Part of a small language model's weights: width 224, shifted keys.
Each number is 200 + 40 x the weight over its row's rms, rounded and kept within 0 to 999. Layers, rows and columns count from 0. The size before them is the row's rms in percent of the matrix's.

# layer 5 MLP up, 896x224, rms 0.124, rows 40-71, columns 0-111
094,170,229,237,291,129,194,212,197,231,282,226,202,214,183,254,175,227,151,228,153,177,170,128,100,214,201,156,181,189,189,184,165,205,201,265,148,207,163,237,265,204,275,302,214,215,48,186,155,160,199,219,188,238,205,217,235,200,207,203,229,201,185,139,218,210,216,145,162,186,149,213,161,278,220,215,225,142,196,179,234,145,176,144,217,204,227,220,242,166,185,186,167,194,170,167,244,173,125,117,151,217,125,270,189,217,207,199,260,188,238,135,169
098,127,217,168,198,303,175,202,233,249,135,188,157,243,228,186,158,219,222,202,169,211,248,212,262,206,158,238,169,281,226,214,237,199,219,155,277,211,214,189,252,163,248,172,279,211,177,240,282,239,240,240,132,186,191,229,201,218,223,242,239,184,237,198,254,172,219,208,206,163,155,228,238,149,247,187,210,241,187,184,149,199,204,225,215,223,201,135,185,305,185,177,247,258,161,285,221,236,204,86,175,200,221,173,215,195,166,131,262,209,219,182,126
089,240,149,275,217,160,188,197,198,184,139,172,287,238,152,212,208,249,164,291,153,204,182,220,203,162,223,133,204,314,267,173,203,253,219,210,200,169,222,225,224,219,264,185,184,159,139,161,138,210,210,211,207,263,183,253,215,213,246,132,250,206,217,226,153,233,233,200,257,207,168,223,181,151,221,212,248,167,167,146,225,170,190,189,144,166,147,176,177,120,181,187,242,138,170,197,193,218,215,211,133,202,230,252,153,223,225,129,212,114,216,65,221
103,204,192,162,199,131,189,202,225,219,244,238,194,136,130,207,170,254,163,182,222,176,196,228,316,214,262,142,149,167,200,192,158,234,235,183,220,161,248,190,155,89,238,200,167,221,152,270,250,174,267,143,153,186,190,252,161,175,197,180,152,164,161,167,180,102,268,207,259,181,162,197,229,236,234,233,167,222,130,238,187,221,241,159,205,225,133,165,176,255,140,124,204,206,153,159,177,143,193,197,196,253,182,290,204,155,183,175,216,137,205,201,144
074,257,198,227,181,241,158,246,299,240,190,119,262,236,179,207,217,227,205,165,162,264,300,215,247,224,193,184,223,192,246,150,230,212,205,131,233,171,197,238,186,268,213,228,218,206,184,170,169,223,227,228,178,158,170,227,166,197,221,204,233,147,161,166,198,184,261,219,300,191,109,234,212,193,209,193,186,221,233,193,214,193,158,158,268,242,196,184,176,196,192,214,156,237,239,221,211,153,256,273,246,127,213,198,149,207,227,174,105,207,231,167,174
102,257,198,235,187,141,175,197,229,119,168,212,271,214,203,187,210,148,222,215,197,237,154,182,207,245,227,160,156,159,233,167,227,277,186,102,221,184,184,175,198,199,202,217,198,166,179,188,273,208,164,163,197,246,166,245,239,118,187,221,184,299,233,149,184,175,200,219,239,167,187,156,171,131,193,225,282,246,171,256,214,179,254,102,270,161,173,190,222,144,161,217,198,217,163,202,175,219,205,144,226,140,183,207,216,279,140,188,211,199,189,207,203
104,165,201,203,200,202,212,230,159,162,173,249,254,170,260,171,169,135,140,178,164,243,165,163,222,202,100,290,213,215,242,171,225,264,233,152,196,177,119,160,195,237,156,176,215,231,173,248,116,173,231,180,195,201,271,217,227,251,239,251,184,180,220,174,191,206,262,214,165,191,227,213,179,227,246,179,217,256,139,161,174,171,153,154,200,226,201,142,197,204,193,119,186,241,219,190,209,137,161,138,156,146,229,257,140,116,236,144,189,200,127,209,203
104,172,159,250,187,188,177,202,188,219,235,183,243,185,206,293,205,169,259,189,256,234,185,186,223,115,215,226,251,169,166,174,196,218,167,131,192,212,149,260,242,173,82,191,209,182,236,203,235,172,195,232,175,241,137,209,185,259,188,177,145,159,206,217,175,169,237,179,169,218,228,176,245,174,202,190,153,228,205,179,238,167,229,271,180,203,97,249,201,204,221,188,239,187,231,246,138,133,187,186,282,247,180,273,140,233,186,202,159,256,222,278,206
112,233,200,247,232,124,196,221,168,211,168,226,216,193,238,115,151,195,182,197,230,110,168,149,207,167,155,194,226,159,212,224,238,158,203,153,244,170,203,134,190,216,228,276,172,178,230,151,221,264,267,194,219,221,243,241,134,247,221,182,215,275,258,211,188,145,202,236,210,237,215,164,190,171,215,203,143,166,233,235,279,166,234,169,156,190,245,210,195,224,245,201,239,223,189,188,203,185,207,146,204,238,166,225,195,203,237,198,264,209,280,142,186
109,137,142,152,165,158,213,194,203,198,115,191,183,246,164,216,200,198,246,226,198,214,146,101,261,283,86,187,208,162,193,272,225,242,158,110,180,192,189,202,206,261,228,206,220,208,179,140,268,165,152,196,212,217,221,291,189,233,194,201,222,154,212,252,198,189,211,161,251,173,188,227,223,192,199,195,217,261,224,169,237,179,221,166,203,222,196,231,213,231,235,234,244,193,185,174,240,178,259,154,201,195,145,170,189,256,256,159,199,227,131,199,289
106,203,97,167,211,233,267,224,202,218,176,172,190,109,154,206,209,101,215,186,230,205,192,165,215,203,178,235,238,166,181,112,202,133,219,172,132,185,178,221,204,187,288,220,228,207,211,164,238,253,203,218,192,249,174,183,173,198,246,132,149,214,214,98,220,191,239,245,170,152,241,196,211,248,210,252,314,252,206,147,172,277,248,228,242,220,215,247,244,210,185,187,188,121,239,238,224,208,230,167,233,98,215,194,148,198,166,215,253,175,237,224,169
098,230,249,220,222,186,238,188,230,225,218,248,200,203,180,183,144,222,248,228,189,125,188,222,255,165,208,149,159,205,157,266,282,238,172,226,209,234,194,87,185,147,191,169,231,168,129,236,176,210,179,195,150,197,191,138,187,200,141,179,122,171,154,198,215,149,260,220,156,144,248,240,149,188,154,202,218,139,218,224,184,199,268,236,176,250,219,276,195,222,166,194,165,204,243,231,260,184,196,252,232,219,215,267,182,179,259,175,247,187,180,167,299
111,237,181,185,211,139,245,221,189,228,190,226,194,202,189,147,127,108,219,199,255,282,136,184,215,232,224,207,164,195,243,189,274,231,205,161,116,207,156,139,173,147,205,189,242,185,247,185,165,165,185,186,214,236,216,212,202,191,190,184,133,192,281,238,270,195,212,302,164,218,209,209,291,142,138,202,199,211,177,180,178,146,201,236,223,172,194,127,177,149,275,178,205,226,239,129,207,132,120,236,196,217,193,171,134,153,175,206,130,285,229,197,190
094,165,213,164,117,215,185,137,161,251,184,195,173,173,264,246,154,137,121,179,195,274,152,231,188,204,193,252,249,152,229,203,247,201,273,151,197,126,244,164,255,180,221,230,158,216,294,206,134,234,208,175,198,199,222,172,227,250,204,191,231,270,206,229,205,200,232,220,171,213,182,241,194,182,175,151,197,218,237,202,177,180,187,194,188,241,235,147,192,201,133,216,137,247,79,135,163,226,256,235,204,221,202,179,259,191,187,245,210,181,195,193,260
105,232,176,227,226,194,150,209,224,214,245,212,152,219,304,186,124,141,213,223,238,226,205,217,307,177,148,242,208,227,216,145,189,234,222,133,263,187,189,221,215,176,158,144,220,222,225,231,174,156,183,198,225,267,195,210,215,206,261,246,131,132,241,136,172,216,209,224,195,210,161,150,182,191,219,245,265,129,229,279,217,161,183,237,214,271,172,207,142,219,170,278,199,213,180,176,224,150,184,129,167,220,155,177,230,206,147,199,242,163,258,211,184
098,285,183,135,185,220,165,232,177,254,204,214,222,140,202,178,149,253,209,188,189,203,170,228,166,270,118,224,233,262,155,187,264,208,210,144,183,217,261,201,216,207,216,184,183,183,185,275,173,251,195,141,228,193,212,149,213,247,273,239,245,183,270,181,247,182,227,151,250,167,178,167,198,157,212,179,215,203,174,245,178,200,233,233,169,196,197,161,248,200,152,204,174,170,161,236,126,206,176,190,179,273,198,129,226,192,220,160,218,254,218,265,253
116,150,169,156,228,204,185,249,201,244,134,249,186,222,119,194,186,153,231,273,202,213,184,135,139,238,184,78,135,239,238,194,222,166,202,155,215,286,215,131,236,220,206,232,222,242,182,286,229,238,217,168,175,195,206,173,200,201,250,159,159,258,187,178,231,174,175,185,244,241,204,287,188,218,204,168,225,192,195,254,150,138,284,243,201,286,149,211,214,148,200,170,231,213,211,175,227,168,205,260,200,226,128,255,149,229,187,188,206,227,212,191,164
088,196,220,225,180,233,180,96,197,213,196,274,123,224,185,188,198,248,160,177,199,214,218,222,206,109,197,175,226,165,231,297,166,207,223,149,164,217,234,151,192,222,241,133,122,211,277,200,172,284,237,124,177,196,208,164,159,198,245,176,205,220,210,271,210,251,254,228,193,293,204,144,254,138,206,230,241,215,166,209,131,213,216,176,145,184,200,142,210,191,140,218,167,239,182,179,188,219,238,183,244,176,258,274,265,185,213,202,168,185,213,268,193
114,252,159,120,213,226,268,256,279,217,229,133,215,199,169,196,158,184,206,266,237,246,260,175,214,288,182,174,152,143,118,206,243,176,184,247,239,214,218,160,182,172,171,188,237,190,120,153,204,210,201,230,166,212,105,205,264,187,163,126,128,306,236,201,137,213,256,227,189,172,273,214,240,217,215,161,241,166,252,206,170,245,189,214,211,224,253,242,84,221,205,164,175,220,247,252,205,179,183,220,240,162,156,143,215,216,221,290,180,180,208,201,162
095,162,154,183,253,257,180,232,238,213,246,211,186,228,243,213,174,201,217,179,200,188,167,159,234,239,186,200,192,265,160,117,238,163,204,241,189,224,181,216,173,161,172,171,285,161,214,197,136,177,195,145,149,247,246,230,165,243,176,275,178,122,232,191,303,179,155,254,328,205,197,149,219,202,287,244,223,242,314,235,218,181,198,244,125,164,173,192,185,232,166,239,211,191,232,202,227,222,242,151,192,255,164,216,213,178,211,204,207,240,207,215,181
091,177,218,245,178,213,268,273,216,181,135,189,173,257,290,202,161,324,165,218,178,269,271,234,230,117,215,184,150,269,106,152,224,184,225,170,149,205,144,193,252,252,271,160,248,222,172,168,230,198,204,233,193,170,234,236,170,219,172,236,151,222,234,233,245,231,191,218,217,201,131,232,163,197,196,164,245,204,275,152,246,168,184,237,150,161,244,178,230,269,154,303,206,247,265,200,243,245,197,211,199,215,182,182,224,187,238,193,196,145,157,257,244
097,233,262,242,239,137,198,106,171,235,180,205,203,212,133,175,249,293,205,171,234,262,143,211,199,255,178,276,209,148,268,248,209,190,195,164,244,162,149,186,159,231,231,256,221,313,265,245,192,209,238,193,189,191,235,229,236,199,239,167,172,237,162,178,228,209,146,214,219,215,180,152,253,195,189,170,234,216,208,125,192,245,186,118,185,166,242,139,173,250,121,168,253,276,116,121,195,177,255,215,173,231,145,175,245,233,162,198,199,183,228,134,138
105,191,178,201,223,133,241,187,212,245,181,195,201,180,202,208,243,204,201,180,166,262,211,162,190,273,178,201,222,205,204,200,214,227,164,107,227,227,276,171,193,207,220,189,142,189,191,230,225,201,122,204,162,141,197,237,195,271,222,268,288,168,267,171,197,228,187,182,141,191,210,204,222,147,195,140,236,140,255,213,196,137,193,199,132,153,102,232,187,202,303,200,165,234,152,223,258,211,203,215,216,174,255,220,199,172,186,248,198,282,193,269,269
093,150,165,140,212,212,150,186,220,232,185,240,178,237,178,184,213,166,242,175,175,207,121,185,181,157,216,243,225,282,284,180,229,227,227,262,223,215,191,156,113,203,210,268,136,260,203,192,207,198,240,115,234,166,209,244,170,196,167,139,170,138,227,204,202,198,220,173,198,189,221,250,209,187,240,173,219,174,257,187,200,179,158,166,174,221,168,269,179,246,191,212,230,221,200,225,175,143,196,237,258,258,241,198,205,183,214,205,181,245,295,255,213
096,206,152,192,226,133,263,166,187,205,206,204,185,144,211,214,188,228,206,259,172,263,167,188,187,324,216,168,174,203,161,179,180,206,134,267,216,228,207,158,123,191,148,240,235,247,118,233,225,303,245,206,182,203,195,192,201,144,220,249,191,265,301,200,213,214,208,220,152,186,189,215,226,214,233,256,235,206,255,239,189,161,218,145,167,124,166,159,188,211,245,191,262,139,161,146,241,172,199,193,151,273,191,272,280,163,194,200,185,232,209,210,190
102,236,212,262,259,140,213,165,175,238,224,266,216,121,172,199,212,165,243,209,201,232,199,233,263,189,221,279,258,173,155,303,209,174,209,170,214,228,181,200,193,312,159,208,252,167,321,199,180,160,135,202,222,223,141,216,205,234,257,207,262,215,212,187,214,178,205,220,175,144,142,184,206,198,261,191,209,171,148,215,245,176,236,171,211,224,169,158,184,208,148,231,195,183,235,180,205,305,188,119,223,160,153,170,233,185,294,237,119,142,194,121,219
106,188,147,134,243,111,162,229,133,182,194,121,172,173,189,214,164,162,141,210,195,205,187,205,299,213,152,170,209,128,251,184,316,246,255,192,236,143,206,245,229,177,215,205,190,210,123,219,219,227,189,231,205,239,216,160,198,279,163,213,242,231,128,171,196,241,151,164,198,229,137,216,195,169,180,148,179,251,262,187,148,180,241,198,239,218,213,233,213,286,214,209,176,260,207,130,142,238,214,135,220,150,247,253,224,205,206,190,240,150,230,217,155
102,209,129,224,225,249,205,142,173,186,257,137,195,137,197,146,172,213,165,206,196,220,199,238,225,187,232,184,201,186,167,253,265,167,162,172,185,115,185,180,186,217,199,254,231,243,154,180,229,267,173,241,242,205,157,204,197,153,212,258,183,192,138,303,261,220,153,208,159,172,222,263,269,200,211,202,189,234,196,173,168,194,216,136,231,254,218,203,222,188,182,147,165,164,236,247,189,139,281,235,220,134,168,165,224,223,189,222,248,216,202,153,184
092,167,169,105,98,317,184,143,187,262,180,168,167,175,226,227,184,163,162,215,135,171,176,203,222,244,194,224,145,208,179,219,223,209,127,123,257,149,219,229,311,182,259,152,185,230,168,233,204,232,235,215,149,235,206,198,206,211,209,164,261,178,237,186,208,217,185,189,191,227,248,205,166,209,258,223,178,208,186,224,166,185,192,249,181,223,199,173,97,203,220,241,173,158,119,225,185,151,203,129,192,247,120,245,211,175,152,207,257,212,273,204,206
104,219,186,128,140,224,160,197,192,223,196,218,244,264,133,131,198,235,131,209,211,145,219,237,208,252,217,187,210,166,171,218,234,220,192,151,175,144,174,232,185,222,231,274,209,240,236,112,139,228,228,246,195,215,194,163,198,215,265,260,268,193,208,187,237,179,159,161,226,218,163,271,237,197,156,137,222,184,257,210,241,232,231,207,266,156,212,220,187,213,174,199,205,287,220,212,126,248,197,145,207,200,184,225,190,158,156,228,173,228,250,162,153
114,219,211,174,180,240,289,169,219,193,186,191,159,183,187,217,231,190,212,222,203,156,216,202,205,244,164,188,226,258,224,99,280,235,221,268,247,135,157,196,288,231,230,205,191,85,137,187,204,212,189,164,187,226,202,176,171,190,140,267,272,195,197,208,211,246,260,228,162,211,279,172,139,213,247,128,173,144,228,235,236,266,250,231,214,185,255,234,201,177,145,224,210,255,134,259,262,149,245,207,198,184,245,186,151,189,168,121,272,137,184,164,204
084,188,203,217,224,183,175,161,194,269,199,212,245,188,240,189,227,267,220,264,251,258,161,219,213,226,298,252,162,173,200,201,200,198,218,170,155,106,238,129,157,231,206,153,131,172,150,194,256,237,140,157,193,176,104,219,174,180,204,201,179,238,227,253,152,223,167,244,171,207,217,179,174,249,239,239,223,187,214,236,138,225,256,239,157,205,181,193,232,223,142,284,166,169,195,103,192,232,229,253,192,189,236,237,185,194,267,158,168,154,155,239,193
# layer 5 MLP down (transposed), 896x224, rms 0.185, rows 40-70, columns 0-111
139,173,228,180,252,275,236,148,96,257,185,259,250,234,209,198,128,250,197,236,250,239,191,119,247,148,259,166,257,212,143,182,164,152,205,235,111,130,219,207,256,214,230,235,251,213,232,227,196,129,123,255,219,187,225,187,182,228,150,221,193,237,157,168,256,215,203,149,196,173,261,183,179,221,162,165,202,200,173,229,129,252,207,185,194,182,193,257,213,168,181,190,119,237,116,225,217,243,159,240,211,184,212,198,186,233,192,245,213,114,227,166,199
089,201,200,166,154,191,262,170,213,142,150,188,237,202,217,302,184,171,272,191,223,181,252,178,237,240,203,171,266,191,263,215,233,198,219,214,167,182,233,255,237,188,172,216,221,203,215,275,153,212,182,213,171,193,207,214,235,263,178,193,187,217,183,161,200,252,169,183,237,231,276,182,196,189,245,202,80,156,209,141,159,197,223,224,177,165,142,192,183,185,228,216,232,234,195,172,200,209,276,185,158,217,229,182,223,210,179,206,237,150,212,185,192
102,261,163,125,193,228,183,258,143,235,100,273,241,154,150,212,216,135,172,167,162,219,234,184,198,160,163,268,129,214,183,142,171,238,133,187,236,265,155,200,265,188,249,179,207,202,183,141,235,176,196,200,283,223,134,172,195,231,209,220,221,196,232,173,192,167,149,172,204,198,201,226,185,151,188,156,185,245,181,196,226,152,169,203,215,219,190,158,208,180,231,210,260,190,187,172,213,231,139,183,137,186,299,189,238,155,213,243,232,146,217,115,149
095,213,111,171,218,178,102,254,238,182,212,243,183,166,199,238,177,127,201,168,227,166,250,124,185,182,185,272,178,203,228,230,165,140,215,236,248,174,152,222,143,181,153,245,201,265,260,159,231,120,259,210,227,219,186,172,199,166,149,120,168,226,229,186,225,178,209,213,223,209,180,187,198,205,191,180,178,137,202,250,241,169,249,256,173,215,242,167,166,170,160,201,257,234,176,136,253,251,219,168,140,305,276,234,216,176,137,157,191,149,236,186,193
111,206,200,247,186,227,185,105,191,189,204,157,237,243,206,159,193,170,166,130,221,225,255,196,251,155,134,174,270,185,201,194,187,222,196,161,144,116,182,227,182,161,154,215,141,181,193,128,178,139,185,141,178,132,282,197,187,221,165,189,197,165,212,193,146,156,222,155,117,226,134,282,234,198,176,164,188,257,184,152,208,187,211,180,245,138,243,129,138,172,138,205,221,171,201,149,197,199,127,234,203,184,184,215,222,186,267,216,197,224,222,150,202
088,174,227,149,191,204,207,224,230,151,196,151,176,215,255,178,226,189,262,169,211,252,193,220,211,226,268,187,188,162,235,160,143,199,241,189,211,231,239,186,245,219,200,246,183,317,252,219,224,204,200,225,176,244,222,187,166,215,187,198,174,233,231,236,197,223,240,208,200,255,243,132,223,222,204,197,186,221,156,215,83,178,229,170,173,172,244,157,156,198,176,165,235,155,147,206,243,218,159,306,118,257,253,162,211,210,134,167,163,190,247,129,234
107,220,248,134,210,284,230,158,178,130,200,200,146,256,246,205,235,188,255,213,126,241,214,250,250,245,201,205,175,199,262,188,229,222,190,165,212,151,171,200,247,250,251,146,231,178,181,210,234,215,215,257,199,185,178,191,236,242,175,166,226,150,226,166,126,154,195,203,161,267,136,189,225,215,157,164,152,169,126,132,174,180,276,189,192,190,243,201,273,123,305,169,213,211,136,159,179,175,179,232,178,154,171,261,221,233,257,175,203,166,233,144,159
092,208,235,171,187,98,219,129,120,246,149,169,188,148,157,230,240,229,165,163,213,139,221,214,127,247,205,240,144,241,189,204,260,163,226,253,208,228,190,177,228,164,243,183,226,228,223,221,221,243,128,179,159,197,192,162,278,139,212,223,192,241,228,154,176,191,215,124,184,233,214,204,198,192,191,185,215,171,276,172,221,254,159,196,229,130,280,253,145,184,215,170,103,176,226,201,265,200,246,208,193,229,215,198,267,133,204,169,183,205,185,213,162
103,212,224,261,191,127,263,125,181,194,217,159,297,227,184,191,202,207,199,207,200,265,242,164,141,213,193,242,188,164,236,212,214,263,186,240,189,233,208,198,189,128,143,251,207,200,197,227,248,221,215,236,232,251,145,215,204,179,225,223,168,185,207,201,179,213,257,246,210,214,205,233,201,260,206,215,136,261,194,182,178,134,221,228,117,186,191,200,235,186,217,193,146,264,172,154,217,159,151,251,214,244,191,161,138,190,186,133,258,184,245,224,202
082,206,144,173,188,203,242,262,221,152,211,276,124,163,225,230,229,236,153,201,218,179,176,212,110,210,208,243,216,242,279,196,194,194,194,185,152,191,161,240,189,165,217,200,161,186,238,206,162,91,205,111,260,242,302,179,171,220,160,242,129,233,215,186,241,198,275,269,196,172,141,207,176,207,137,239,288,220,216,165,198,196,267,101,217,134,204,207,125,178,172,177,171,137,136,229,219,159,211,222,176,204,182,187,194,246,229,199,188,194,165,154,240
105,215,158,184,228,229,204,244,115,177,245,173,170,176,238,128,242,246,209,181,237,190,170,225,170,189,221,160,254,159,197,215,224,237,276,192,161,161,186,217,188,203,235,223,212,205,209,265,223,139,190,179,237,148,192,293,154,262,153,173,186,211,197,193,239,221,188,181,214,209,170,235,183,273,228,253,199,119,230,157,196,163,186,252,266,221,230,172,250,196,230,172,230,255,202,239,248,238,189,237,269,201,258,154,228,265,189,305,243,211,166,198,163
080,187,152,203,190,208,214,223,175,198,156,211,167,251,242,167,187,250,225,180,307,206,246,152,213,202,246,186,221,261,220,230,290,252,141,151,159,188,155,185,189,207,234,208,210,172,240,269,147,127,206,278,244,205,196,161,146,241,238,183,194,236,176,133,109,154,302,252,147,250,238,197,160,209,158,231,214,208,212,194,191,233,146,126,209,223,149,177,245,137,179,209,204,205,198,171,285,203,207,252,235,176,313,247,167,290,195,240,255,180,214,228,216
099,151,203,223,186,236,214,191,218,187,153,175,247,206,123,177,145,234,192,199,138,193,206,190,209,188,143,237,224,179,277,251,194,189,227,219,205,250,274,189,193,209,190,182,222,248,214,165,220,161,206,197,192,143,201,161,286,183,163,187,221,215,157,185,239,160,143,226,240,182,136,214,155,289,225,162,217,235,198,212,223,194,145,242,223,181,169,196,157,208,170,255,173,155,230,180,211,215,167,162,229,218,195,139,273,249,220,156,217,139,153,227,275
085,149,214,229,213,211,180,220,251,217,86,201,228,227,203,220,242,177,192,234,194,275,253,169,238,218,221,238,212,121,195,222,265,167,163,199,188,120,232,190,174,213,224,136,238,156,227,231,222,229,99,170,218,110,220,177,168,194,137,190,136,180,214,180,202,232,257,175,188,170,214,234,267,249,158,218,165,198,173,262,157,218,291,256,173,207,229,239,225,157,247,242,188,225,219,158,176,280,149,175,274,166,282,115,206,214,82,218,218,264,155,208,163
091,144,212,206,203,210,186,182,225,234,172,222,248,154,173,245,174,213,202,150,214,267,275,227,184,209,248,168,260,222,180,200,131,205,249,235,245,135,142,188,206,155,238,197,152,157,288,185,228,237,285,177,232,215,248,233,145,196,278,164,193,141,187,189,202,220,237,212,292,233,210,231,159,247,270,170,123,196,287,197,120,192,197,185,225,234,262,193,241,176,256,238,204,236,205,222,155,184,200,144,180,201,224,254,160,186,188,244,254,274,180,201,192
108,168,144,221,201,156,172,188,186,149,188,150,234,190,162,190,146,138,184,142,160,214,187,97,195,152,207,254,201,253,173,178,241,239,199,249,188,189,220,196,221,194,222,196,257,160,194,233,234,192,238,168,178,166,178,228,168,231,153,262,131,213,199,202,211,180,208,296,197,249,244,225,209,296,194,266,190,208,218,222,191,191,244,213,241,187,217,245,175,123,221,204,153,184,176,149,248,207,228,174,247,236,216,244,217,212,186,192,165,142,168,210,223
119,143,196,220,202,80,180,172,148,226,231,273,262,213,192,177,265,188,223,199,187,222,207,215,251,157,191,164,224,155,220,223,223,167,199,232,165,247,198,231,252,192,140,135,245,189,171,249,156,180,210,232,185,172,215,215,210,146,312,148,211,194,194,126,199,187,248,155,260,249,255,164,204,152,186,220,193,222,239,199,175,218,190,308,253,206,178,225,213,191,270,234,191,216,175,251,177,126,178,270,187,211,255,225,189,183,208,222,168,185,192,175,190
117,221,201,270,216,212,208,314,171,242,185,223,231,126,187,198,258,212,246,297,186,142,189,233,169,155,200,215,145,235,169,219,237,210,222,189,232,202,222,225,188,185,203,235,202,156,126,305,202,254,189,307,188,157,140,166,210,182,184,247,236,211,167,107,173,101,169,216,187,132,253,184,164,205,175,131,194,204,241,254,218,171,220,205,257,226,173,176,234,179,273,193,175,254,133,197,199,216,194,190,141,244,161,198,205,298,244,168,216,166,228,168,207
081,221,203,167,186,218,219,231,249,223,110,250,189,196,181,239,86,170,169,219,191,194,217,166,178,212,224,159,209,190,143,121,147,175,194,210,156,273,170,193,186,124,192,117,174,139,244,206,227,141,254,221,173,147,188,217,200,277,253,223,196,146,165,220,91,193,228,245,228,188,251,211,251,237,209,293,199,239,142,155,201,216,143,146,193,162,168,188,261,102,205,196,183,148,204,235,115,187,242,207,150,245,206,177,208,178,103,212,194,247,171,154,175
079,128,201,208,166,198,230,201,265,176,136,202,180,175,282,257,218,257,121,174,199,212,165,208,254,196,174,208,192,184,236,261,153,238,225,278,202,192,246,130,216,182,269,221,217,168,243,145,265,185,163,163,248,255,196,150,183,180,241,140,162,240,168,160,182,228,265,85,185,231,229,176,228,204,190,208,164,216,130,231,160,265,263,222,290,203,176,175,246,225,163,176,186,226,281,256,171,212,184,178,207,217,188,187,152,269,197,247,115,180,159,228,256
083,182,187,158,257,199,211,158,171,279,151,221,194,219,203,227,154,198,212,198,208,311,255,114,208,78,222,202,214,221,147,159,199,210,208,194,163,268,178,217,171,187,172,204,259,201,208,178,263,249,200,170,233,231,132,238,200,185,189,145,165,192,263,91,164,187,187,109,276,198,258,213,173,201,162,175,266,241,207,196,183,244,234,239,176,170,279,201,227,185,223,224,246,152,179,254,182,272,169,234,251,235,210,176,151,224,254,231,206,198,225,226,175
114,157,204,216,227,218,135,167,213,193,115,208,199,173,162,110,176,161,192,225,231,205,158,163,255,178,263,198,210,208,166,269,177,230,208,188,218,172,195,247,225,261,227,244,296,173,113,181,158,161,243,223,233,133,150,194,187,185,221,205,118,186,169,227,236,227,204,189,195,102,208,218,164,203,142,142,151,185,160,242,261,254,198,231,239,122,220,270,198,263,123,179,250,247,247,115,183,193,167,230,239,162,183,210,180,188,234,181,104,240,205,231,153
095,165,252,172,234,189,194,238,220,173,164,238,207,219,201,234,192,222,173,203,174,230,250,233,204,218,251,165,246,213,230,200,195,178,141,169,240,223,233,201,150,117,240,231,167,98,205,147,250,201,244,200,154,168,175,235,128,140,131,200,194,224,189,175,186,193,196,183,193,141,218,200,183,121,177,275,266,177,193,166,109,113,178,180,225,261,267,285,190,209,225,180,187,165,183,202,170,235,191,232,227,159,170,147,274,184,183,192,141,181,177,188,230
103,266,151,165,325,167,269,270,178,203,260,241,289,155,179,194,220,232,194,147,187,170,209,166,249,217,154,185,163,172,165,235,181,169,229,114,232,244,189,259,166,129,199,197,222,293,218,249,185,193,198,182,156,232,202,244,193,236,250,148,170,203,193,248,232,195,218,223,196,223,162,207,235,210,221,193,234,253,207,178,152,190,149,185,201,193,162,216,137,216,235,212,173,168,215,256,163,253,180,140,222,272,212,229,200,178,254,162,255,160,170,188,176
106,180,187,151,245,245,200,177,150,104,210,220,201,171,158,192,228,232,155,219,264,251,282,202,196,261,166,199,259,117,153,258,164,103,144,265,225,256,165,248,188,212,233,180,213,195,184,241,223,152,288,152,212,261,230,185,245,269,234,194,176,202,284,233,236,222,193,236,161,174,180,176,246,239,207,226,233,297,195,166,198,201,144,138,251,173,186,238,180,221,209,172,202,199,252,135,192,229,170,252,247,208,185,177,285,224,216,240,208,196,222,236,174
104,188,229,230,199,158,207,194,175,198,185,171,269,260,229,185,175,234,234,123,245,258,151,173,217,153,267,229,229,210,219,213,202,205,161,215,208,178,248,218,192,217,137,150,180,159,181,148,193,170,258,189,231,180,233,178,271,124,188,264,261,286,127,185,160,124,200,165,224,141,266,204,193,200,205,166,194,154,163,198,258,213,184,108,231,155,177,205,249,190,194,234,203,146,240,288,195,151,197,167,148,186,192,170,110,226,166,228,153,249,198,189,182
092,173,214,153,252,310,146,196,159,154,153,151,181,233,230,194,263,195,190,275,155,224,170,178,182,223,197,129,179,161,207,191,193,206,231,215,180,211,216,200,261,202,206,162,216,157,176,184,219,235,142,200,210,201,241,248,175,203,240,216,270,153,207,177,154,193,139,204,205,255,191,267,165,291,187,232,222,190,248,140,117,220,203,191,164,171,231,187,261,141,217,168,233,173,250,220,210,212,246,214,209,243,197,265,186,182,173,211,247,213,208,188,216
098,220,135,188,195,195,203,234,111,227,242,178,230,178,261,251,194,204,203,211,195,128,179,225,193,173,215,230,201,224,174,257,268,184,163,157,199,202,219,232,194,172,132,171,221,205,169,191,233,125,226,208,177,266,194,211,158,259,330,206,208,182,282,118,184,240,165,175,166,180,183,145,159,146,227,216,127,250,183,159,201,254,210,241,174,189,203,110,179,137,190,250,204,175,223,271,151,121,233,213,135,231,162,177,217,175,251,211,204,259,233,247,188
104,245,241,202,241,178,235,173,143,216,209,179,329,219,188,197,216,192,215,223,116,277,175,157,280,235,234,237,187,150,186,199,218,194,180,253,126,206,242,199,197,265,215,155,213,99,189,169,234,225,173,214,244,269,211,189,211,223,177,199,160,229,250,257,161,222,161,167,212,219,178,170,235,217,211,207,266,245,211,182,250,233,132,233,222,216,76,192,149,276,215,131,205,204,189,106,262,193,190,227,219,236,161,235,225,188,232,235,171,176,191,239,218
097,208,188,175,126,189,233,131,224,192,171,177,213,201,231,113,217,207,198,133,229,241,144,234,213,164,233,223,158,203,251,254,161,206,195,175,235,211,183,199,148,277,192,96,192,175,233,163,180,230,210,150,252,103,149,215,209,229,127,141,273,208,270,148,132,188,212,191,209,185,231,192,232,189,185,238,179,156,229,205,207,193,178,145,192,195,161,215,198,266,195,209,255,200,233,166,241,182,161,165,245,209,216,216,119,179,155,218,152,181,243,94,142
101,174,168,226,224,219,236,231,76,213,180,225,242,220,210,229,159,202,183,183,149,192,204,200,263,202,250,188,174,206,207,212,196,202,215,207,221,212,211,178,221,186,215,266,157,245,208,159,191,179,169,138,157,272,183,190,229,250,243,209,183,203,200,184,181,202,144,258,208,188,232,183,138,225,223,184,193,277,158,199,245,229,216,216,259,252,277,166,181,144,181,231,255,258,263,215,147,307,232,255,196,132,240,185,248,225,130,223,278,165,212,204,229